{"num_hidden_layers": 10, "num_key_value_heads": 2, "intermediate_size": 1024, "norm_place": "pre", "rope_theta": 10000.0, "parallel_block": false, "init_std_o": 0.00328, "init_std_down": 0.00328, "warmup_steps": 262, "schedule": "wsd", "final_lr_fraction": 0.0, "max_steps": 15135}
Each number is 128 + 24 x the weight over its row's rms, rounded and kept within 0 to 255. Layers, rows and columns count from 0. Numbers have three digits each. The size before them is the row's rms in percent of the matrix's.

# layer 4 MLP up, 1024x256, rms 0.112, rows 749-820, columns 192-255
102:087122151106149148140111124125145149117166120097104132126171103097115153100123116129132144136115109149135161107098077128096099152152142122136125139141134148129141131145141190105123097141139147
099:108124174120090119133154116149162161130107095135137079088196112116145137151132120119131093159092109133130143127097132108141112097131109143127169130154166148092156110111097134172113146091149150
100:133148101132128143115134124095116138141133108124144123100086128116085109112127110119112132120133117153107121146160122153122153131110150155126123125170147177152117132147142134172095075102158146
103:159123131137141129128110137148091149113156141079111093104120087073149141117182178103151108145169128102123136093146112172124145144069107097133154123115053128072128136138151143131132111123145107
097:130121090092120121141179139164104118167102138114107176132123124125098164141122131132135163149110157111122085103115130099139131153132161118154131124078106090162159120132142122134172147166133099
096:143105128174160132161130121148114093135107128134158136137137121131092159129155157113129166131124140129111135128163120175176115122111135126186153117159111125096138142097094153118102103140121138
100:150107182130116113127119143146151124138121128148131132138124152176099167123180090149116099148115131127114151111171126176151123095130144119084170154113105135111175127114109138155152107115108104
100:122141141098146144114152141157157128115130104104122137144146133076157122138097145139115113121126186123106173120108132079142101161151141079124096122188141124119159126136144149100139125079102109
098:109127123125114158123122148117114134115121121136128113109105093149151078121102093169115129166092146122149138109153112122124158163128124149113140120137138133123126117159148122116169105167121139
098:111150098126108139172146146158156117149110081110117128146138098165132112136136160135133100155147124162127094152137127107136140109124140164085189152123124110123157128101157148120103138119115120
100:155138117092113105127096115115174156101115098146115115140109097099112123114103113165132082125147124145098166116132152102123145109140133108137124107125097110103147135119171121146150113098151135
103:178136104169142130130081132114133143151140128124113118124103107107078124092141142108177150116123124151137088153100156120121124130113141128150098086158108124110143111114118110137076125091157133
097:165137101115100133127132172092142169102116130104132177162111129140106107115096109199131137076133156107156087154143147150111134160138116156147132108137109121104149124131172081181140196100135068
098:122178115131184110142158102114150127202104138118092142155162132147121101115133100155121092125132120133171114121150109156113141144150144105167097125157096097152119170117135121092111117126119139
098:149146075123119121125136147169123116148096090105134162130090135164092091144089148134148156135122148107147143102133126106137126151072108108131131135111121159069104126109104139096137152138108108
102:108103112178107140131130136115086120123122108113115181110118076113126156100083180133144155157142155122132113138164091112149109128130123156116142102109144142114109171163141172100126137106106139
102:128119108133144169142142122056131128108145112149149129154107133114147116105162129105092105166141122118135154137163111151121068129138097133130128098123149098152148114142166108148129134070137105
102:086086156130120128121135147111123117124140123146104119153093175156112143156116183107136153131190158090085119151092138144148129145117112102123106127144153176108112085113137180100110123151117138
098:161125096137147091089118205118091131129186134151102134100145128104103110148140138135091138132091094163117106148138110154135150127141137113121161159140104114168158187114110191145111064146139123
100:142129138178144140163126118131142116145112112164122162071146144130120150098127104082127138159150132161088119124107101085142119106136128145140103107123120124186097135183120143184134142142126153
097:179115129076128147104141128189082150128141150079081112144161142130109137072154107118133117140140112118119094118102154161119158120116109149116131132162111122075098109152125107158164123132143114
098:113144119097178149125140135122073128078145126135141118146121099126163156145132116122136144125093135159126151132140168118131129141104121142114110127110085150082175118107139131130100116140137125
095:080142101107142112186150115117105144137120179136116137171154081115122155138114155131129152106072138150165122168136157093134118126160098158101119125100133129159163140129121090117177111090132101
099:089117110126172087073110092111163138108120121082143126142141109115110123127136157164149122138165108127114169146136113108107125158119134144121124134095148149090162144136120078138169158151124116
103:161195093108108117130159124077175133138113116124136108145110117114099119138135067127112146146132112110165127127151126152139114124129100124141112135166111086120096117110085160143090185154119163
086:119128176164127086081133158145171104160151160115125096159074113096141114119147142130137075093139075108138110137147139130151120084133087108113092164097119131115126099103125122167189151142090110
102:091113148153100120132123160188096119133087138104186152124077079142110119105153091091122189132113094116127129129116138156129093133123108152095129136110160110115129108112150135163145095089133148
105:147113130174136115105104123144152144144087145157145112157139087123145090096083120138139099093119104120091158133147141118157153145146079140144150151149115122094130102119121106142101104098130147
102:121124079111118099095152161109126090164132104144107128132078141130143115180116105128123142129108121115106117134100147176126099098129109142138119124093120166165117116135138142193093134118136086
096:120107128123100126133171106136133123132129133077119119126125134160161134131119167122135123123102129099132126127122123123138177116088108119136130152128113195116154104122133117114184141116116120
097:119132118146149132155130123136149141141160149141151145150119161132117111172140159145135133133121161100168156113148143147113111130083127126176147174105115118078134118118108126158093134111154149
099:129104136137143125107128147142115131125100150176173143144146128132118115118150119148117148112141168120130120144127195140178108152124141094084145132121131152148101154099143093131105106090109128
097:138158139133155111116167132132107126128124141143125127120131183098122092114119106097131152153120107104149156124104202169138105134099096099129141105143074136169128098096111140089133098145133112
101:135146152143118063144151119106103141112128129163121096157125159119161127096148117094128157155101158092159151095111145147108147156113096099098124126136138144170129155113123114072122151125138101
092:150125135135117134146133124145131165167137135111099112086097120108140099093123104124106147124090096085078133143129107165156135121133160103130126140096137162128126107147144063083156116115126120
105:166110102112129135151099151172115155125114179123135123118139078092127137157166159135154087145111133113109117110118122101158114154178117121151134123135093134138139199147128118127140093061138161
096:061077076106106160101165148142121081134129123164144094114111115086143128118159149141158107086137126056138132151121077086143150143119122146129161114150176162155125137111150131138158118080131164
099:106133197145153108110142138164153133129100166118114160150098127121145104141118128152143128174143160116136115097097102136117136100160145131127143152141125105140112099116134151101145142121119149
098:165100101118139141116160122125114124136166111138128126176091122124119155096123086142118108159125108088099128139131131145137141171138105143159150188114179168091164151148125085144167111098158134
097:174160119134151164138055161088139129131133163147151159109154141132110148152093170136104128119126158109133153149165092119127125122096131115116173125127107093120142122123136109171162169177141130
099:176100152086103091132121143130122128134136105100086091120169081154154134103124133199125123147131149095126100106114137165127152095107122127149147133126133128122165084141115120143134169154124154
097:168159168102145155150099149119164106179135158130103152160071129079127144109127147061121089125122133156148155122148101123090150144111133090143140129081110110138142139103112085115155117126129125
103:091121137109163132162150120073088112133135100146098142104156129113101082144092108105138138136105129098139144126102120124142150074137189173160129181159142125158130134157094134123123159112134134
103:150114131125120136077125117106126111122056129158101133118130121098089143164156111133134060106127104111134162118151125134113147126121098102137111122137126174172129092098114098121138149109139125
095:118156135151133094109150129131115142164149170132117149153074171101147159127099126157113132133117145136111159087099109100104127126085117131088117085142152119129139103121114128167129142127113154
102:128121127116151090158172158109160134140145112112171105127121109119117123131152143077148139116170136099128105139138094108122129119129082127117072161106131139119089158151167119093125106106136153
103:132096078087118083121107113118124173077133112110143116171106077134120110148096183121129103088151154146111144101140122120145091164164097192111115121147136147123114179115135117114133172124157174
099:192123092138163131128150146150170134119123127137161125119161109166120160147151148103133137113088105107149112100135112150133127141148104119152118132110108138129118127146143128120194109144124107
093:158145168125111170129137104057123153107114098097114193131159135173109116144114123110126112135100142161141132157170117124101124168153129157136118130154129096090150130118123147140111147154149134
087:159130135118172133100098133169154144113127140141127141137130176107150127146099122161141121140150099136103174095085163124146125123165097163148084135107123152101122147189106108082104119188154092
108:109158141119119095121163111125131119141129130092145103162113100136164130151123160143113169124154100109133124096144134076141115143103174185117149126079155132125162155121104114144138121111137085
099:132115169172123124150113141077131098141123117081156125101136119128129128129082113122097132148144111162150166094108125138141145140136127092112120128159139126144133148107137107125146079144126133
106:129130085097096135119125101131155100122137101161174157116078110216111160103085124114094117140134119092108116112098103143165136129160162150128169113129156173117159099127133143105162109105133098
097:113118068135115113104113159147124096136067144141120157099146125112185119143152103124126107152093093117094161124162116134120088166110123121091141140108098113150147160095145097097157134135129115
095:102095119145119173148059138133150129149122108137120157162132164158152124112152084099142126120123139152116131118130082116111110140185117152124141073163097150137126121112145133111123108173151116
105:116139147111152107110091106124166158136110118134127109123138098135172113115084081128113133144162122101088121139130102102095114104129089091101135120095168106084135133149138108145120089146129091
098:126128156130162162115125098084139095132147117138094108135126157152143145162106110127141134108104158135165145089142161145132118139158118115122104167129122101140083121160151154130162123134082168
104:117137149108138117113142119125109091102119092102137110140156157159145087136094156143093077099121136172114092120143145120121109126126115143185077138121153144145130132169107168141144126140131119
098:101134152157143171148128107144154174146174178116143129130157125148150139160083172141129108119121112125143134121132109121128160134107131086121147149094134111135107157113133135144171138089128166
105:097090147097085171081117135113133143134142118163131129103121144133072143098170108124116071101140141132099110103146148137161113099119112111145106124162109157142096122134123150109148137144100128
099:130138126121071120148134092115165197152141125123156130183103153084162153130146133114124114111122135102129107134114104124135108140153103112139147138160155111112137114134086147128131157100135126
103:145166158086123122106135155149156112142152123152160109135145171087124120107106099123118111138130139099105091133103118085118137094101144150128148151122117177097122121141177149138165137112108142
100:089099147169118106132110098114113170115122144122141115086151119151124135138154128128100094123168141115112125109099155130109119086107129148123148124166143106098126144129120148138100127149121127
103:143129149125134124099094150131121085106126129145159111137112095157107138111150120124099097102136174056128114112094131110148136126158091108100100154144149146100170171161148169136095110162138153
092:135123082122150167104114090144110167120124128092146157133147131158162132130122151135108108099137120140135113151144128121106155128154098155145127107126132154098119170067093133138143098147173164
101:152126070135132110141095131136140157162091112144127139126132136132063121124128165105103161114122123112115105141154172099116078121137134109119107114115108071136143148136111104142145086111134124
100:154133129121123111167122118157145156171142123157148127147127118147128123080099140146139167117156103128128148192089156100117145111132130143112117127171149129126130103181096136164148141159113156
100:095102129137150091090143102133169141119088114148110159147156211134136141129128112109120097143153120116114121101127140137124072129079128125113133154126157134091110157156149089143139098152148159
104:100145129140146169158121109118135072134149085135109160074146138100162130139113153113122120104141131123126135117105131059115144137150094121122098136115112135146145126145160101135055134123144146
097:105145082128133103085133117155103128156174140123102119108169112192146117127122150170124182154149144122095129145118122117143138130134106134158126094094141122172139100091141110147124125141131127
099:158138172087156130126112151147160093150163120123129151163112148105158145143079104132166136103131111127119101132136110119158088181134137126147145117146125127137105116115162139142150135114152075
098:154120145118164187135112103115144142120151148130141128140166121125131117114116138136151111088128123115143134139118138118167138146134101132140125125159141113153135110134146112135139136122122128
# layer 4 MLP down (transposed), 1024x256, rms 0.113, rows 749-819, columns 192-255
105:120134108131080121094173113121147106097126135114122178169146188090172109137171118160105127098113132115158085111080168081165150145126097075113145117131143116117114127100145130140151115101125172
096:154131106124123154144119148128148153119121141145106119122142131150145133143119094070089104159096111163121123145075141140136114081148129126131120148127140143115150126122119143152130141122157111
102:140114150114137142122144138150119125133145131156115169138169149144165156124140143111145118142116115111142145183126110098112117063138164108127115149138155165145143141111103147119160132148133153
103:088127112104155083116153163147158143113096184141135118151129152136154121109087126154147099135132161133127118092087119167121154101121104168156106157105101154125160114140148151104106170141102129
098:115100140171129155113110117138122102128121130174098125156152122131124133132158115109143140131141107117131128123121102203091111124135106121097125109111131144146126162100113136143120126122166094
095:124116153130124111106158116118142089153143102149143114115122093129155092127094143099118115143124111151129130193100104115142120155115110102130113152154142114083160159127144172119107102111129081
104:149131129117139104138156112100147128145085121120103127124184136128134139126174129163134131124123090132115092106089108152159119115148157091128143117110082101097162138098125122129116133134136141
098:126138099146113088145089126155129153109124100122141120153070158124139111158131109166093136156137099136141164169088174147128109125091139078171111137130153133169157154132157093117172194169097165
095:078134113130126151110098175129121128125176082135172106151123154120111122132133134160085098110120130143176101134108103101128109081158115155158182139105122143110112149140144122162158119128121128
099:154159163147117133094086130135160117116147154129150115124119089116106120093117117135108110132074120108143108108091148137121179119158126135145091113137124149129122136167087123112118129121140096
105:118152134110139122134177106110127144087164128121127110100118109091178123100111124090090149145141116107123082092121094123110114155149121146118124136095107132137156135099101135154098099151068141
102:177230088124147148123089089144176113135138140159133120136115097128098164129155112119145133107105147134130147120147143060125110131135143114117145115098115117141129149059080150136144103138116124
097:130158160172105151167113183114136105165123141127116122146078115146088117141089117127135128139127099127139106151157139142126123094117154127106149130144166104133131137128128116115146090089143117
100:158119088128152161123141139142136106153142163109125160097156141114094169161105139073120120104108173139139112141150116100118119154122143106115093141125137135133146141119127135121162147132125101
092:122109066066142106115140101114114103158185108123114087121096112119120167141155102128149126142097142115150117178106109082154119128154145120166084103141120127148116145146123148107123119123143097
102:165151098101108109115127111139161125156122131132110103174133140121106111080104108118119131154143123120139055160126131168133142166140171124181125118132119116112162148146125110132117141121106183
103:110160136117150141112140141102147140155150133087129147088129170131091091109115106148104128107120181120083137128110099094087145109134179158147139148144126115102105113136137143169070119120109140
100:080140092111107135132111149161154125101141141120150175108128146133117134145154115123098111140125092119202114149120154109112138107104124175138135141144129122112149169077153113131116097120146099
098:134154115141142125112121133118141161091129121128158106122169146115139097141115139111109115162117124161104126134089114153141169126138134127151117136115095169115177193110112151154207118165119130
105:142139151139157130113151121145103145121185172126116126135115105095148136111098121121131129118150186122099112148149141184156141101136124098130154135146119098104116152156136151136103111096104112
094:109120133113128057150124119141098157126125118139110126138135084123115160158133108113117080105132122126119119157123104131149118086128094128122110117115089135111142072145142110136112166141099122
098:147090141151149104138125069137112146141137085121150163115096075144144068151110107126135096152170153126122128147168188146205123102124119138095121114127156109154125124128163092145122160099126121
091:077118138124109105159100119113102120120131126158096184088138121155126115164125104105098141118115175108123094115134135091117140115146117138153096117136088139144163092141155103158137124134132147
099:110116152110141112096128100148169092125112125142167108117138133155138118087157135163156135119173137153159102214138161144090129120109146124162128108114122123126131131111098110109124131108121161
104:163163110145134110114129155127139108109150129129164150144127139136134142147120120188108119144111092122109093088189164115136133120103097135107141144106136089139162157133107106096150107140120105
097:112120126118149124099138124142136136105175157135112089124123109084168147122161096155123136133123088132123105137150124160131142121114142118082111123113108120130118115097133135126108154131189106
104:110125141159125107158115130153127134115158121116155137152121158155126110083099091148152115105119138131174112121134146167130094127106128115168151092166176120138107101104138100120128162101145093
103:136128130150131134146108085152091100142121135093141134112121150114147125096150157153163144117104092126110136145139106145143122145122133125153127101140125110154161121132125115156114123117151141
098:103177144120169111142117143139147112124086119143126150116135130079113132123121133136158148134133126115119163111099129145159106142166122109161134120167127137102090144163131136115123115119156148
102:119149086149109135118119080090137115139123100140133141158136088126139153191102139127161112116109137144154126130123070132094111139107135121104141144135138140122129102055140108146120126094092133
098:129132147131146121142113146147090158135122088140118125126126162117125161162108128179159149144110127121179146110169156108082105121124174102121134138132121144132124123152127157133098145138118143
097:119132155167181120152164109143136139121089129120141170152110104084165119131133103148160134164179143105124149130127112173151123109130133190166138104152113143116123118128134119167154140121150126
099:123158157125133151141132129116124155135133117086114122122125139097086130107133108109141106103140125147092094123127058098132128143166189094134139139168152095130139133129150157152124097121119123
104:134083155118124152156110121156139113090105151097121156155142169134099109144158122141129124117127128131059152098121105155119154132173120155176133102064125126188147164118083146106121153093116111
090:177124122121153131156161141099140129124164093135148145105149132129109127117138156121116120110118169135150143136144106165131133163117127143164089165158151112151097126105109168129104110149172096
106:070127103119126147101115171116141135151136100123136117112138155155169133116136150167103109145093087111140107170152116155119126102123131110153128131126128113119139092163137108146163150121138109
098:104119152112143119160161106098108142174120081138134140137174135148122162138139150124150104092122118092139121171099104132101130105130120122083123131116112132154139115153085126130165145125113148
098:117089103149117151099094149172151111120129152091159118191109160109100121108113161134136120121141142109134151113122093128092139130128118107095125137133140077117134180155110112155136145089128130
100:122119120156155088132159121079133129159138195122146149134106182128126139105120113158100178127114130157104106117098126108129116139102088162133095101089132106104173178148120127131094174152132109
095:146089075140135161116114101153157139159112144142179119125150092120125189149149166111142139135123107111080154127165126128094140123093177151133105099135126100170126113105120124112152137169152154
102:118083144188099156123123161151094127139135090160140129037160145138133136137143149137107154119122082126095150104132150180148125160099153113145117132101167087117109127170163145157143156102126126
097:172131147073098120140165123137113152129152122132110155107168108152121110147092134148099158131104091147103133120060115124110121126134112121115124100189143146130143142156144172109074112141138127
104:038174119114142127136133148101112108149145125112114134161154143129115112119160136146121147146117082095159147157116119198122149122139140137186144194138101146124147137181115163113114123125155120
098:155155136147149140177144141166164118156142141184111122155101158139124104095108140150123136140155169145139125166142089111073128104149168128072108111122128160158148141138158128140079134125104129
098:169178124124101135108143152102133114132116107051171125159130107103125107130144115098114138109096098130100130101098145138143151125114120140102136109124143113137134143087127131158137127138126141
099:083151140161147082102137133111094129094126117105103145114122087081128159137098133106114137165139122175139129076123167160125151114101140129107142142135140117114078181119105152129126130087138173
103:144119128120073103113108159098129112120120152098154124147128107162163132125105158116137123121136125128115130163107152135127091138171083168143131136151153168149127141100152117135123194127201126
098:109128140112138148107171126097123148119151163088154126134125121123148117140102156111135126162149141156133159157131064153157149132137138120137156108132113134101111131092085158153145108149152103
096:154119124134126093132139172120105121110136151130113118118131114120146125105167151107096124123154138154126100115134156153094147112160139127118134146123119095155171163105152168148076120130157127
089:115113157157131148122166118120147147082091155160127114145159130112157110173133121170102152139141105112112099111123147131130128123106101153119106124136133109135170073219136139126144126158128131
105:111128082156123131132112101111122129133147079134133091144144145140092154178158156140111170127127138174130138123139139125119134114132176122114120132134136126121185177142110126150140139146111147
102:096142125099124082123167125125088130125099149139127101128112150156120132121125116114158173124155103149140144089135113139086141100107122141122121155116126132155123149189129111103111157134125119
104:157106104126169135176114131118115121136136122136146120165111102165169155090116087099055117089109137142100139102126153106120148143103110121132125138130147077105143128130111142152130121094101145
099:128141125082130149133101130131141109152125111160117139117136068158117158115171148158103111118116122125070131136142128146133100147103156114092134118106184133120148123154133114141149140112123153
092:117131150113132162145119147158135120109140111106138097169128122114142135108158126166121118117136111118105097083139121114162135130143124133112119074124128116187151117105116110107105107143148085
104:080126115117150115125133142151150147111135155146145170122129083150122108103114109144162069122103121104101125167105103089094178104102123139109116167126111138116114141130169116158112111142086068
099:103162103112133142104127124098139136095122145092087137140114147176126156116080157122099118131144124116138099101137159110108121162126105140106107138141142137135119163124113146135111129147139083
110:100059135122129113092112110089153156137141134132135152111110160151138146123128128158140141095147144176109134126122149157130108144156112141115177150136138114126130111174144141098155138123163153
100:135147131111192136125141113132160133124106119130114127124143105090119081095100149145130167118149121111129179133055090112077149089107130119133122119109126136146106143135084142131164148124076107
102:100157126134121115150152175132133144118136135131121128135135131155160103139135139134122110092065139176106144138135129115115111142114108110107091130166114123118117143140133129113137121125072132
102:158213142132134143115127144120116105107113140148108146111104157129152133114136094095156179135132167138109116152135127168168126127111141129169116142133126144133164127107146119135138162112172108
100:103134128161105143139131112118128121099058124127135131121162118085114129124134130120148108108145113176137153097116112156182160146157108136109145101143146133143125163133106112139076115125145154
102:116121121125103166124095124104125155130144186124143124108155127153125122090169123086087170173137159126130152137106129143080151092109098148129129171165103118117123143113093121102101156127120134
107:125126127161112108113111115148114163112152152163138150124082157180138132124114129153120165143141167138100138113128126080171124113114114143125172088118101139113143168095077131123145158137120074
090:107146116132127101133131143113086152126087159124129151103161160161096163115120101138161139130120127157114114108135139132113117143103127115107100118125130138108123146128137101116140160122159119
103:115091123102096117152094150100087142164107123096145164129169104093145143134061112117121098102144140113095138166130117112095144144126120099083127124139127134121160163157163158103130119158094161
095:092153126119125134165100145125123120097114118108115079104183097116121108130116127140088116111107091159087177167122127171182157135135100140117119151100116124140125150134141073093112152110101134
100:127129166107122120111122124106092092129135129128152104128140199096110132109161135130109124155169082144134140100155127124113165135165145156142107137127156124114124135134122106107146131171154129
106:099119122141134129130092137115134117122138165102154155117161121151150137116089168113154108180139117166071106110141159074079109114107156111110124132106144148120139090115137138138113106122086100
102:109137137132160078151077131106125134140085113160144143141115146093125135182132105137135147089100093148115115131133150137183115122114161198139155114134127109105118115145127140121156161130141204
102:163127150132124118121116119111143104133083114123137102134132117129142123164109131111154138159100146140132114118097110104163142152138137140114144137099113148104086100130128120142108099105110139
# layer 4 MLP gate, 1024x256, rms 0.114, rows 750-820, columns 192-255
095:127115105128162139111110181129150111116113150159089127101130120095104157144141135145147143127116109146149131113141111123085118139100192120117129120088158167129137169110126128105089122139144132
108:133146160131093158131155124125148132114157162138136119108147117117121129155136133179157168100137084195105171207150109127126072118133115113095151137095123148128165154121080179103077098158130168
100:137117138088135118124153150126104133128105135123172117117092105153187166145134139129154089162138190077133139113123145131092143147131099201096112095141144134125100115079128130116104131130126190
096:168129166178134116134093141089102125094120145146129089107128151128160147142121134100110129134123091121116167131110118149070152136105131130109115116155125177122167142131132099114090155149175122
098:140131118108160112139126103129098150156098091096100134163104113111089122126129120129123117110117135146159147128128091147090137145109108114158146116147093154103097120095113152148147096140152146
102:159118118158134149131127155154130151119107107104123139135068107104134157155119117155137127118141172097141086135132100125117109119133126094112149153093130121121137114130072102129133164106159137
100:149101220150135144108134110106142125133083133098064155095111159169080151122157139133104132116156159192152137133101113110137128135151135125120127098089155118096109142148118160127074123143163146
098:141151117075126166135135117153090131138149145116092119108089149163127139126172127096112144140129146128144123125084084141108141162123128205095146103170113140132126103117155110111163150152134150
104:143124108093142115094060131121149141147128103093133155153095167132109124118090122134142130115185151154198141162085138116131092172137119150122139094101116182076098119169109137151158140120138139
099:114114111084126156161109129130111126155136171121142126109128101085128147110167142120111113119122138101155106111141129134109118112179081165128152125090147111139152153092131159149129134130163105
098:095166105117111139125111124133152153119148106146110158132114140136125134165110162134135100150119170081093110145111131140124120132169131167100143140097122121161117144131172134126131162112145110
098:141156129112117144107102187122138105137104194133136131147079132119104097115161097150143110109124125070143143148141115119105077118090178110097155121113134180153157129128128146149081125149143135
100:081106146105100168149097150134100137106129090137145152118119128130082160149156122175204137162114163174144096124094155131132101132139124099097146113138135126116099132116092112115153096102138155
095:142170126169158144119122128143141115142057116118156178130150166168120113126101140134128150146133123130133142132131144098085128150089102140110106100146132150102118116103134153114120151150139141
098:135084152127099154141151166109130121113132130129146142148104140114183134086121122170157086120129126121107100147156121125104105147152149093101126150086079122152117131140128127132121165139144141
099:121102131143189093111154113137138142196132131105136132101178167126110150120114140168148155113135135145123163130095118140114116114092158159105133176135105104133128172166126113159115088166144121
102:116149062182165135086105130138148094083120130159119141103163179108114168138101151111168142106111114144129097143142105149102157161158114088109124154134129149143118116161127113143110083160121120
101:111077104103142127081106146116125098087039093104132098092147090099118114137134117126135110175149110118093123134136145122108142118078126128155180135117108117166185133110101108113109138151157117
104:125166054092144105105090114123156084108048107106130136107105176173167100167136138093144100130112147158164130115112153126126110122160132113114123149139123112119110074142160095142066116099135092
098:181109083102187157112134144167128141105105143102124136127130144149133129137159127144154140163115116097142098116098117141106121151139120135091124123152106129133087098136116160168126113133182107
100:131168140138130115154135164126106149140150138140085125133069144155132118145091124126151086103103129169169122146132155151147096120126093118116126107138144160111114133133123171104088137068136132
094:148110103136148150099110135193136173139106104143117112089105131123109106094106124173133122083105163127128138141124142134128134124123137103085136155134146140134137132117112139141130136154118127
100:122148153176139145111100113082117129157072130122107117070097153110085144153181142165139140125114117122138097100156151131116059152172113140123148136156134139136097122128115121140112122141157140
100:099162096145143140177095125113113142155105102167120124126140148110102140118130115114141118135102127110168157130128127136130139108133145126139182106150155178093077125125127159132127121119143159
090:140121124103090179170119098118138122113094095142163146095138125169119136154124135087135172154103173164128153128105127109112121131163159127138146095118172150134137145135150128108119104108142143
105:156142115111169105150122108126169102122122091083148122144112157139152119164159108145141126085131112129106175144065136129111127102151166136084163132098132101115142148090079093122150105101118143
101:145151158133144145124143114114102106128129113135169140095177118171091089112125152110097125145182099116117096084117129155132090100113113119120150150121145073159148108093106124115131114110154137
103:161130100098153127103133157105114093159126130137108149128127149144129116158137131113114128135094110122107154103114157148091126188113148141126146128113109150153130093134111133140108156147169143
100:107136142132135180132100178171133118105119142172160128103145159172123134130118128123104175162124089115137129093077143121094125152103157116119133140111143120150126145191101080115151114137129122
096:105117123140149163088112119111094136105129134137166131136120118114115127137145103143169143136180140138186144110127146108138080111091182108133151158096184162133096129152099116154108141122144152
095:158144126147146072138098151129141102069101159134140117106130142144135158126084114116163108102141129136125114104108114129135109156140115108120123107175122156181136138109167149104103103123149155
099:083116133130092136156115079163153186151124112101122126135071134088147111140136091121146138115157165126127129133161122133119126108143113106151108130122133132108128164101152101097145144094143136
098:113133110092135123131115131092149072113124157128172108156130107136107113087113128165122120078127117109134118106112116103103112128142132147147129162097160179139122119111097120105123109124121147
096:120116142111131137109120125121128068128138128136158106147192110097133142143096138116148135138143135155164099146112153112129121108152118140125148078169188142135128132107116109128108148112137146
102:113097092076086137129129148129144130152141145117163107155097104120106108155088132148126160104115110120129109154113124171154110165125135141112137138082082078135140100129066135171119142115140161
098:137130119121136135161092109127129130119137131123168162137119114100117137105129149091165139128107123131143117142122115134116106115113156085113129111081136092128160142148147090148080122128136124
098:116133135120099162147119103174056158099080081121135106111133126114147180099134051139152107149133157161108092110133093148154103131154133121139136123128144131077152096158127121134126145103104119
100:139115115157105138114140141104103155120112123149165111123160139088152144136124121119114113140129159167127135135134151126120115133146112163079124169093130146133109166114117112117111124167118101
103:106121109157115092139169132132119125105135130132115136078087191127132158123111120133137162139118102154126093071148114135112106141145120111111145132090163120151131144136117162098149106077139099
098:127121130109122138137164134142157093101116200100097119161152143159112124113176120121128102081159154130149108159131161119092099146156133134091107126176121168144140121095104098101121084152100140
098:155110102104090139128099094136137172108135105169169146149105134123138116108129115146129164121157119165143129142108135132093121144124124083130118096125079165132109126145118160156083116138087115
100:121125164136118105131089122092135101157162115124059120122142142164102078136156138131147164153131121125130129156156120117087146121155148111141114096116118104143113152126125159124128121130131113
098:137110126092139136154128154122152137143143130121111141147148150125140142107119128138097196126127171143134141173128106105130079148138163181070105107158109083157142155137172188157131150125156144
096:103126153186106090108166123103138105106080148158131140133140141143077149103117132123126117131110138110125131137147109138110088149112132097103144104123103152139153156136142129164151164132128100
103:147144142130147167125157145114086093088083107131113158127127117122138122090143129098147144115132106094167159150093122158102167148118117123163139136139117106123172116108080111123152133166148156
103:125091136167174158131144150104119163164143120162106156091180105103134126146151127118116181139110144108130141132084117148152120133121147143161135162082113130143154108131136072098166090141134132
099:154128127163134127109128134102119137109122091117092175160100125117125142138136105125168152126154124103092099151114177122082159147095155127097131125095182106096132085136177102127124107141131134
096:116102091111152077105138116136131108141180139166136095127097121105145152095144173115140134149156136162149137136129140100113140118125125086111133107125124112148149125109146125132115065132149121
096:130135116103203106098098132158145106083126148140119172158129179115113142136128109163146102171146130136130140111072134119106135131161136123126123119079136160124149119151115123105056128121217093
105:142135137118089194128111135159135107135149147153147161097146139104138134092146079136119126123149119090141122147156131108116123136125113103127169130128109156137137125119147141134131125085162143
100:126147116078111089129125124109136118178170165157084112134140100122156086124111151106128161125166113135129093100130097107127115145136105145118123094131150117103139131126111146148085141143162193
103:139152124096132145122127150159097150155102084144092126185142118118119131125171083116127100130127145130129121126116127119115111115138140137098136103128141150120105104137149104148114144134150148
100:088103127144126147127083179174121158149141118119093137093140122133126136090175125091132155121116104132161080126132140119078148154158132168154151116118127104124130122149135101082140137112144097
098:138118154126143159174120157098158117162102119141127130196133144151156151105154116127118116155137152155132141125197118106157149160138122140144136096169134092132113104115133134105127151095157095
100:117114117152140103191130155146123123084112140082187120137138117137159152104133140129147100125115125145124128159159129093143142135177139124104161120131099124175127167109120158172093096112170101
099:117143090117098102149099131145142125128143146115169135126117122075092179101126108112160135153119136134129139132097105125098097139133128084162182153096098143123127130136151161126154116129151188
100:087145141100135161128143116094145089162138102114142142114088174125140101158101116143137108121180113144133128114165115156133135125177104126154127129138125153107136130136105135104176143137172124
101:105090119136101156146118113135122157137146118101105125093115166121120161112162110125134129130132103155137117125141114136140118107074101110134147074121088148116167110153141131161099086173117121
106:176108176123140134131069120114119122155129139115117143122114112137143188143128118118127148157123115098150107153118138153137145132146138140149173143061162108155123141096142136150122119109141153
097:153157155119129115131106118097131138154157143121079127121136169163085154153150106106151160196099125151088116111153125163121109128113143113161129121131114088134129172124113172108102153124157162
097:154163099171156179139177101105136143158121116113165142140089157149107119114167148135151146094132151143114091146108139105129100135086117140141122113133116187086126106110161098141091165132149087
098:126117106121094136126092117081128122138133140091142120112090137087064145095113129151119140140135148106108132115129133113097082152129115082170140157093082136126132079117124134154137122091170137
101:171122105101140109110112153132176162123107144078127152137142143141108061119128121162155073092123185116123097122119138109092129155146148151161143154103125202100103124168139119116108124142121108
095:125131164132114131116135130104133137141135143133142108120118157131117149178104103134117169117124110106096113162099131102131111121119144108108133151143106141143125142130144157133088135105134120
102:137154133097098102106166208133069143150118105148152114104131111153143137107126088130148156119135132131180127111170130158108112156171118161174138129138129141097112128121137179085152173147132143
096:173148159136123136144143128145140129180085122145128160147105131115145128086118160140155145103141147139174126124128123092111106141149161114112144122133145090106136109151145114180125143133142157
102:099105148108110094130144150124117142103117124164091157089114162089142156136172158104148103158136102131142111137125106117120100174131165097098109109109143144110124148136114158144120149171139093
104:139124121123123161107110162151114139127164153132127126127104111099096129115113121129125127128151127115104137117119130137144144149115129157110168087108137127159099089077128154152110126086122175
103:154097152176122121095090158053146129139083131052148124145130136091118129124126114075144137107098124106119128103134181123141142127106128093079137157135186119128170124110123132122145153151175120
101:138162106084134130120127123114116131121131169115147124136119162084081137090114123120147148145095106155138146150156153111136152116167101154087164146166104104118113134126105112132070135137165114
098:136126130185150137125099126090141133114132141136194143121138122140143110178097042134119112130113126126139154098132131091122102133106166158138153103128169137118152172099130104137083129135186158